{"n_layer": 11, "d_model": 64, "bias": "all", "init": "normal", "lr": 0.00258, "seq_len": 256, "doc_mask": true}
Each number is 128 + 24 x the weight over its row's rms, rounded and kept within 0 to 255. Layers, rows and columns count from 0. Numbers have three digits each. The size before them is the row's rms in percent of the matrix's.

# up: layer 6 MLP up, 256x64, rms 0.148, rows 22-68, columns 0-63
# down: layer 6 MLP down (transposed), 256x64, rms 0.126, rows 22-67, columns 0-63
up22 106:168165136143115105138151150111104126113131088138114165138139142097130115064112139109122074104100125119072153152128105121150110140114163112154152104098126146110122145183108145130162126147111118
down22 105:120113137093118132167143077100124179150125155123145121132111103132129111109158153166107133117143129129184145177120136133110141077134102149099144147099117114108141153081108104134118125146099168
up23 095:167105139185133128097174114151089134090116106128128128119109100151123146133100159128115126085106192137110161133107134090161100120117144128096130112131122159124131103125137101122093144106171144
down23 095:149147120061106139127104130130132172138126148144086090157139147119113101130119105174131127122124128093159156133099137128068109124133087116139105136155162158091163123162102131153140106141138130
up24 119:136123155162130106106124095142123131091138104063175144096149172093123148131116106118112096149068117142127161140126129163134146148120171114112140160107152120146132166130114093133111149116106131
down24 113:142162146146109111126120121131110129112117129157066163130152118091107123122134148105126102114160139115127158097105100118129114096158085120135138112137162132124143144127143089199184149105166135
up25 092:099115142108119125120118091138157142099132123120106151106120116117103125140136157125100111129113153150092168126110134052161120131182116133114175158101138098156154133108111088113131129170105099
down25 082:110104123121106137156138100105136131133103120152081142118102079137134126135123104130114196143112084117172114167136109108141102090125104149153173117124122136153168170163120124152143134129097144
up26 101:108115154146150147133125128114105152102171100119115156105099164122107192127123148118108133112129163049112126138132099140112126116127121135132172133153145129088144157119097135108138159162089118
down26 106:092122104113097168134096081151135114124123133118103127155128093148099123140115118126108137164111107154183157121136124140139123051135143176167127156128131129134158130100130129166107115111102155
up27 101:131156121149134113126146144119131126129151078164134162111095142140056169146141130096162145139136124151111142112129106130117160155128169101120131098139132063153149115123160111103165147109107146
down27 096:148098123134148105162110125113118142108129143118159083136164100101146139144123155114082121097155120107117129120149130148135113090184144100151173091141148103138112118140100144101186094130153152
up28 099:149110094089091112129118103096125158129144118131123137114134119121134115064140147163122159136150159106154138145173130092120155090102158140167108156126164138146154128103096170088140148119131136
down28 099:102128143119129110126141132122117173123167143103132130136129166143128135122160107157113141134119095120173147136158157130141090099114107179091117107133080150112167107097145109180125149071134123
up29 080:122130155125108130112117090141148140135140120121121142099151154108110109103139151100115102171121092118114134179178127121125112186171132120179132122122119140106087186152117149106122144132172137
down29 081:137137094120113132148150108139156073141093160174108139151091170132124163161152120136117168127118098105120111092109069143128127134112148162125118142103137132137162098085120119141134144102160136
up30 118:141154144166136110121113169083093121134126125120096144109198146104142145134107122129112118118139126146111133121138118102153136129157156101190147122079111121091118171167125082122121153121135143
down30 111:150107159153127163128092110128150160127088097153136111137122123074135156132114112114144157118116111115134102135156120128131115120170150079135086135169141128097149122157094069145148136167144113
up31 112:115132076098137105144110109155142113112125103141150120119133094147115168092143160139143094114098151153119131086148138096099128113143129100181152155114090155143159164099137128121158164156127102
down31 099:118152155118117136119140148097163072125104078104165132091100173145116125112146149121166140145102125114122127135146130166153163110120155078150095124117177113124111128160130125157140134089113120
up32 103:134116119132124092144082116153113120139124094123108143125124113080102138074159149146103153110069160130139148145116104118108106136131130087093145162158084142118139131152171089146114136138101147
down32 117:119124092132126163161094143154118119100171158118165076154163094145133167138138133131128096165093131104146099128135157140117117090108160135132124082143121075123133116107123132168142114141131140
up33 116:134140160130123137139106111173110137123121126094138119111128130127104101089161173113110120136088142153130153094111116127075190121111110101146149203136162124120132147119129086142104118132106124
down33 112:138110128154154099130117144123079149165131101165155134164117094101134159115124123145150132124130090159100144142109111145130113101142163066100152078097142126155091124139126141103162141164127139
up34 113:177170095145114131147107165129121139067128113112118116112102114075173142131092117174160150094107155130118165151115105126131141133120139111121161140083128122133131091158134110134136135114094121
down34 112:153120085121150153151134123117130172110147138137138145131107109129153126164144155187119125106152142109109082147130139141134088135143142110112095133143129125161100131124102125036135091120153130
up35 122:122181143166130120089133188120121113133140107122117104148158150077131184124118123142137106127150148140148137129112142068128154143142119100163106160090140145142124146131126112124101179112147114
down35 119:158101113118121112134129107126143082102144121120130144133127097159127086137154118139167128127143201121121122159154140163147097081118139068102069124156122116152131129139137125158146105144110118
up36 007:141081135154119114150105154110103135154088099103101119146145161126089127133095133117102129097121120090108061100128141140120118133124094125116133151091141152156179126088089151147128104142125140
down36 005:134086131138116138118145108154127103113095150168110118108144098137174148110129125127191167130139138160152116147122135145165133144130158110162151104171097059139124112120161121144107106142135109
up37 095:126164122122131132158055144166088146121142133124102143120101067130132137092114164109131094096104164142135117112143058133138154109143115137101124137128140154112113141110121145093104124134151130
down37 099:112122175132150097124146110159130119149160116112093114138152119136083141075127110116136088085113081159126118140120146144131166137121102137122159134099148158183147132125141148124114113080132167
up38 120:099113126136104129147172141081140171099122113154110148099113157097119181121121101141142135143160131097134135140190125155149144130127109113105148103112099057141122128112121121118145143139113090
down38 105:104122119124134166092131127141156145169100132174108122101123124153125106113149130149133132109104138100156109137108133107098101149114130164090184173109103159122127141092109116089117119191127146
up39 096:148131133185156108135152130128092110123140131160172139122163098135110127134137100102106074125090163139106108118109149090130107124131130128140141131111131119116123159151161162113149153125097053
down39 099:164103090116132146126179100132126075129129102121174117135145107161134074123124120138171148122140109115146158122123119180114127137130142183153105127119125150131128126102082112157107093154118122
up40 070:119115153157121118101102184106128147125137151122148103161135153140113104127088152139091135109158148094147172101124137139105102112142098152144156094111156085099094129108122121104082130087142142
down40 079:127159111129112148124136097157116116098141140114137137112170129115103147122156114162135124138131182108130110129129093160070140127112143115118039136093133134144150123130138133183157109103128151
up41 082:110154149116116103097149102124116169100156116090134102125111082111116111104159140150138124172128129131095175104117129116133107111110172144131176093135115070111128109108140087148148131132100145
down41 080:143144129104134136155128149098102113144118141108127126098129126119148156166108106116073120109157150107151083166154171121140105101125135119059123136110107123133126139174160158168125117103168137
up42 084:123143151113075141098130199159104165141136110110105126134128101083112169138123116126122150137127136121135154134101100104124141136107142131193133145073090099138129112101132134137125102145156108
down42 065:113108155113108080147106138150116092100156146102116106146145109136143157137145136169138136142162143120158126148145132107165066116109104089108106140174134128133109156121162125115065127155124119
up43 101:137150156131123088102144151161103147084131127114130144116185136138154149119142153143091152098102130145133164125096144106121107118157140108141145130053142130099108151066106149123122141125128142
down43 093:110140056134141129119142143111133128139125161132173095152106106132150198138127150114133138118133104135107112101148103201134150145146124145111087142123089126107129110144113098122155103122137097
up44 018:107171095089146160118126109143128122055111143148099140128138078133119126136185101138156111145118110101124119140133137105144123125085146111173122099145120136123078117115128085125115151131098124
down44 011:138167113141128116129125131115090143139174153099142140129140170122120074110148113143052129093154105118078112129145147097137143125110146164072131155133127131114122145146157127126136150096151140
up45 118:139103127131178145105145163115089142109142111162117147119112122142125124132115105094103148139135186167164153120124099067110134162106092111142148139091101135120088126115121140115101132100137169
down45 127:161149122155115164113124122136180107158120122139112126136143156114137152114124107130080112152147135114145099153169153128092124173135074122127124100121102090083093135131139157141118124092105172
up46 109:111125147151146108120092127128110127131137123127115104158191121081124155120121141099130116177127115138123142133168142161145169104160147099126137136171130069134110111159119102111135188152129143
down46 111:148110132143098143164123083116171166131130119146137127113140093129160096126158095181157117098139188154139131113104090111143119102145135152141105120105144119102110170099099140135095125141102123
up47 099:155153057116132106131099156144104134131111131092168122138144125099145139132128186144139092138131119127130144088141103113124131149163160126171119107107133152139130161141100068107098153135113135
down47 098:090162172170124125148092140127143118166111115142098101149153127129098124107155133135140078091144124122139150099143150102131157147137124154117133123059120111105119145124111116175096137114128173
up48 017:118106136098113133149130115132140147109112121175110169157170139185139121121118096132156137155116131160123110157124063131122116107114128139166138145144159124147087109182157129150099168122118145
down48 009:174182128104080101147175145122116132091136136142171101140143166136170129151106101161125107110132127123092115153130120137159091102143132162132112136155160153126136105177126136126121149102123132
up49 100:134115113147160102116131111079152145130097111145162127096184149123153136105118112129146078179089104132104131099152122142141143137134162112166170130104149094123099117113148126117152133135121081
down49 096:145090149170096159148144146136117137161131162105127086155110107105140152098127113129143121140094105145139154137114091137163139130114139151043151145114128131109156139116087163138104130141121101
up50 110:125143162130157135093154139079114138079087145118143105108109125126132089124119124149122154120110144102123140202118136156112176116143088095101153143119142120102142128112125144129153136073134148
down50 117:167127109144082103100155114122173126106200148147111130127139155146117116175125120120108109119162142151112117103157084154112110136084133135127124149103125080115151122172118149119115135119117100
up51 085:125131151128140084135119096127148187137133077110122131096107087108107153114113138102131141132097143109094154131175143144139125134135135133112167127172088084135092168129144116141127122172097130
down51 086:150104108120070146108065122149154142128149116120134166114136119168112175137131092115137090135174115150136107169102161130141156142132154115122094125143105091148113158135129099153105138111135113
up52 115:160133118159113158107153135125121143111105109141157155115100099118080131126141137123082102108135194092115124102116112131107146158126098118126121170153181170148127098142117119110141158089113119
down52 121:149133123121162141100138125122126182182132131085094125144145137153100101102132099171140148100109100108114140164114125154152136100145163168152151123120118119097114109118131145057114126116150135
up53 123:154132119144134111166138145138157142121094083084149133099127151126131170094142083133146123182070177117163114132115138109091146142102152120122137138116109143164119144093138130121112110108096115
down53 125:123142110098134118115113146107147122153158173142100134114103118133120078152143156148129150111180104088105106159100125179114116092124121100142171162093136141109135138086114156112121116154111155
up54 108:129121131172119104108164168128084113120109150119155159135170125106106136130148156121110079106136126135112143140093128118146158095143096071147128147071167158136131116136133151124102157106143109
down54 116:119129143106116126140084080153139084123152096130119114138126091139144073119151130141157148144169125150122125123105139144125117075125121078135139101152115183152146121116182135118140112161134157
up55 098:130079115139136129153111083123117139123154129162123134093140140151105099102125150097131172124147163116117160082147127085159138142122155107156107155085169145125131140137154119067150137138152120
down55 102:127126126113112154117143148148151065135172169133125111117119112106105135129144103156111124136150167145181077127158134114104128119120105072084099146124111156129131103124126121142120169163101148
up56 092:185170103122090092118155126105125130111108126159144146110103125118154156117126119112128126149143147110107109120134104123151151168099127145189112095098141086136124165147121106100179127148150096
down56 098:111120144138182116146117141161105135125143124091125106155132095121102121140150147133099122106131152146182168135152133124114084106175099129104175134140111152131133103083145128134150131100068143
up57 096:153128139091095134107116099144140163119135114157102127108102190140113123129167127098147091142139143158111110115151114073113143152150139124128142079111152094141147145187134091117149129148109125
down57 091:119086094100136149145179115111123151129111127104130148078105140145150121168155112145109095130148102116118100075110129148148130119152117142107141125143126150142163098114079188135143150146133162
up58 102:125115161142145121138130147164127125119154107115101129135126171110097159104132163071108130116111130091139153114150136123146170109121124078153119130108148090107114167175082129133152157145096159
down58 111:141085146126133180160139146104174109124081102127141097162140122121120099123127144159172053143142101146112144150133125105131100134148130100114156118137117166128113123135136163136096096106136122
up59 100:141102099110114086070126154118103130086191116111149124121167130146145137185129154132181126163148121121148151065125107120111136127131148111140133127155128132124159126124132118125112132096121098
down59 102:122181156136121116162133153122143085134136144111091131113155132148096154137121128144081092099145122130125097165166105079157130117121126165135086131092106130157123183128102135123125149096136135
up60 102:155127120153111093110106138132105105111122129128183104172147088120088117126147145124165091117119162152137129086160113104122168153138134138165124138090124132135106127163132077116122143165169124
down60 098:136144174119148093140150164150199081104089113133083155111124107115102128097174138145154119131129143121111128156122161134140110125111078111141126123131141106097118126132120147131141126112069127
up61 104:129116126179081119119130170142123137116109137118130119121143126146155073134100141138138151109132123141136137103138104057152157135088133117129132142121143142120118125137139088107106130088206165
down61 097:144127123130118139143129117194127178138117141132130171181140079130100154097138090116134070145153097119112124145089151174122119128118122105124069101135129109150122140113132142138126133152117130
up62 105:171111064106174124116129124089120143126105130103171115075131137117172127096118124151152152121105136150110148118138112115119173139119136094157127141123108116152136097103150133114137084121170155
down62 104:105091128172120126145104172112086114154142118098138135127097106137120098160148130110159098137133096121138160146141161124171119133088145147095091133139150090174161147154097093130129125124126101
up63 111:096094106166157127134117133092122125129130125153131119104117137102119175146126164127138131134141111105132108133187116163141155158129180104104135144139140109123120113138194120087080145113171133
down63 113:123106118137161164121144105112106148134096123112136140140171155143129090108169102188149135128159156163161151133092111098105124095093162090115103142111158157115123119106146140111088121121143129
up64 093:185115095138119130067107130108131122146132134126103121105157140085075123132126148146150110139149176123147085120159097120162145140117145137142143108107127114117128125112156066115097137139158156
down64 090:112103137117145148129115150127130113140145138184140129110152089134121141118140090146134139137105138125062173124108142105113153092162152150113083097090160110117117138153081143156165115120102152
up65 103:128129128176136108141148139128086112157129138114123149072156133080124162085143114151131136146128126103087122120150120128169153150159189092165172145109128110141107118145141106132097140106125123
down65 110:129082150148139130119170097111123126100136102130112097152126123105155101154103139148113190089124115167169125110119105124083124141103132131144187142124168124108101154115120130106106162142134155
up66 120:148094119117160112109127127126117135104175104135132149086111180152157180118152131110108149125127159101115140149127115109152172136120111094096114146096133153127120152130068152145117132094126172
down66 123:188136143134123122127116151143180127136116103106121090114128127139115113116124147078121116095140154115142136115119118177116124122178133163077158115105118095103132125164137112157143087094174134
up67 102:135161164143135115148138162088088125114172150165154134084143171133155132117112114108150144145161198101106131129113137097127127146095123118152121143088132114159125141092100123104148121113151126
down67 096:163126100173101110111097121144155052127142117120116130115101133125141156146143147161118130116119128167161093118163115144121113120140121105105105113131086103148144118109101150166160151162161161
up68 072:114138132147119098175084076127138133108097113088101130168139157082115149149106130116130106107121127128104156117153108130108122126139121152114155131080127104150110103144177110130117145185091124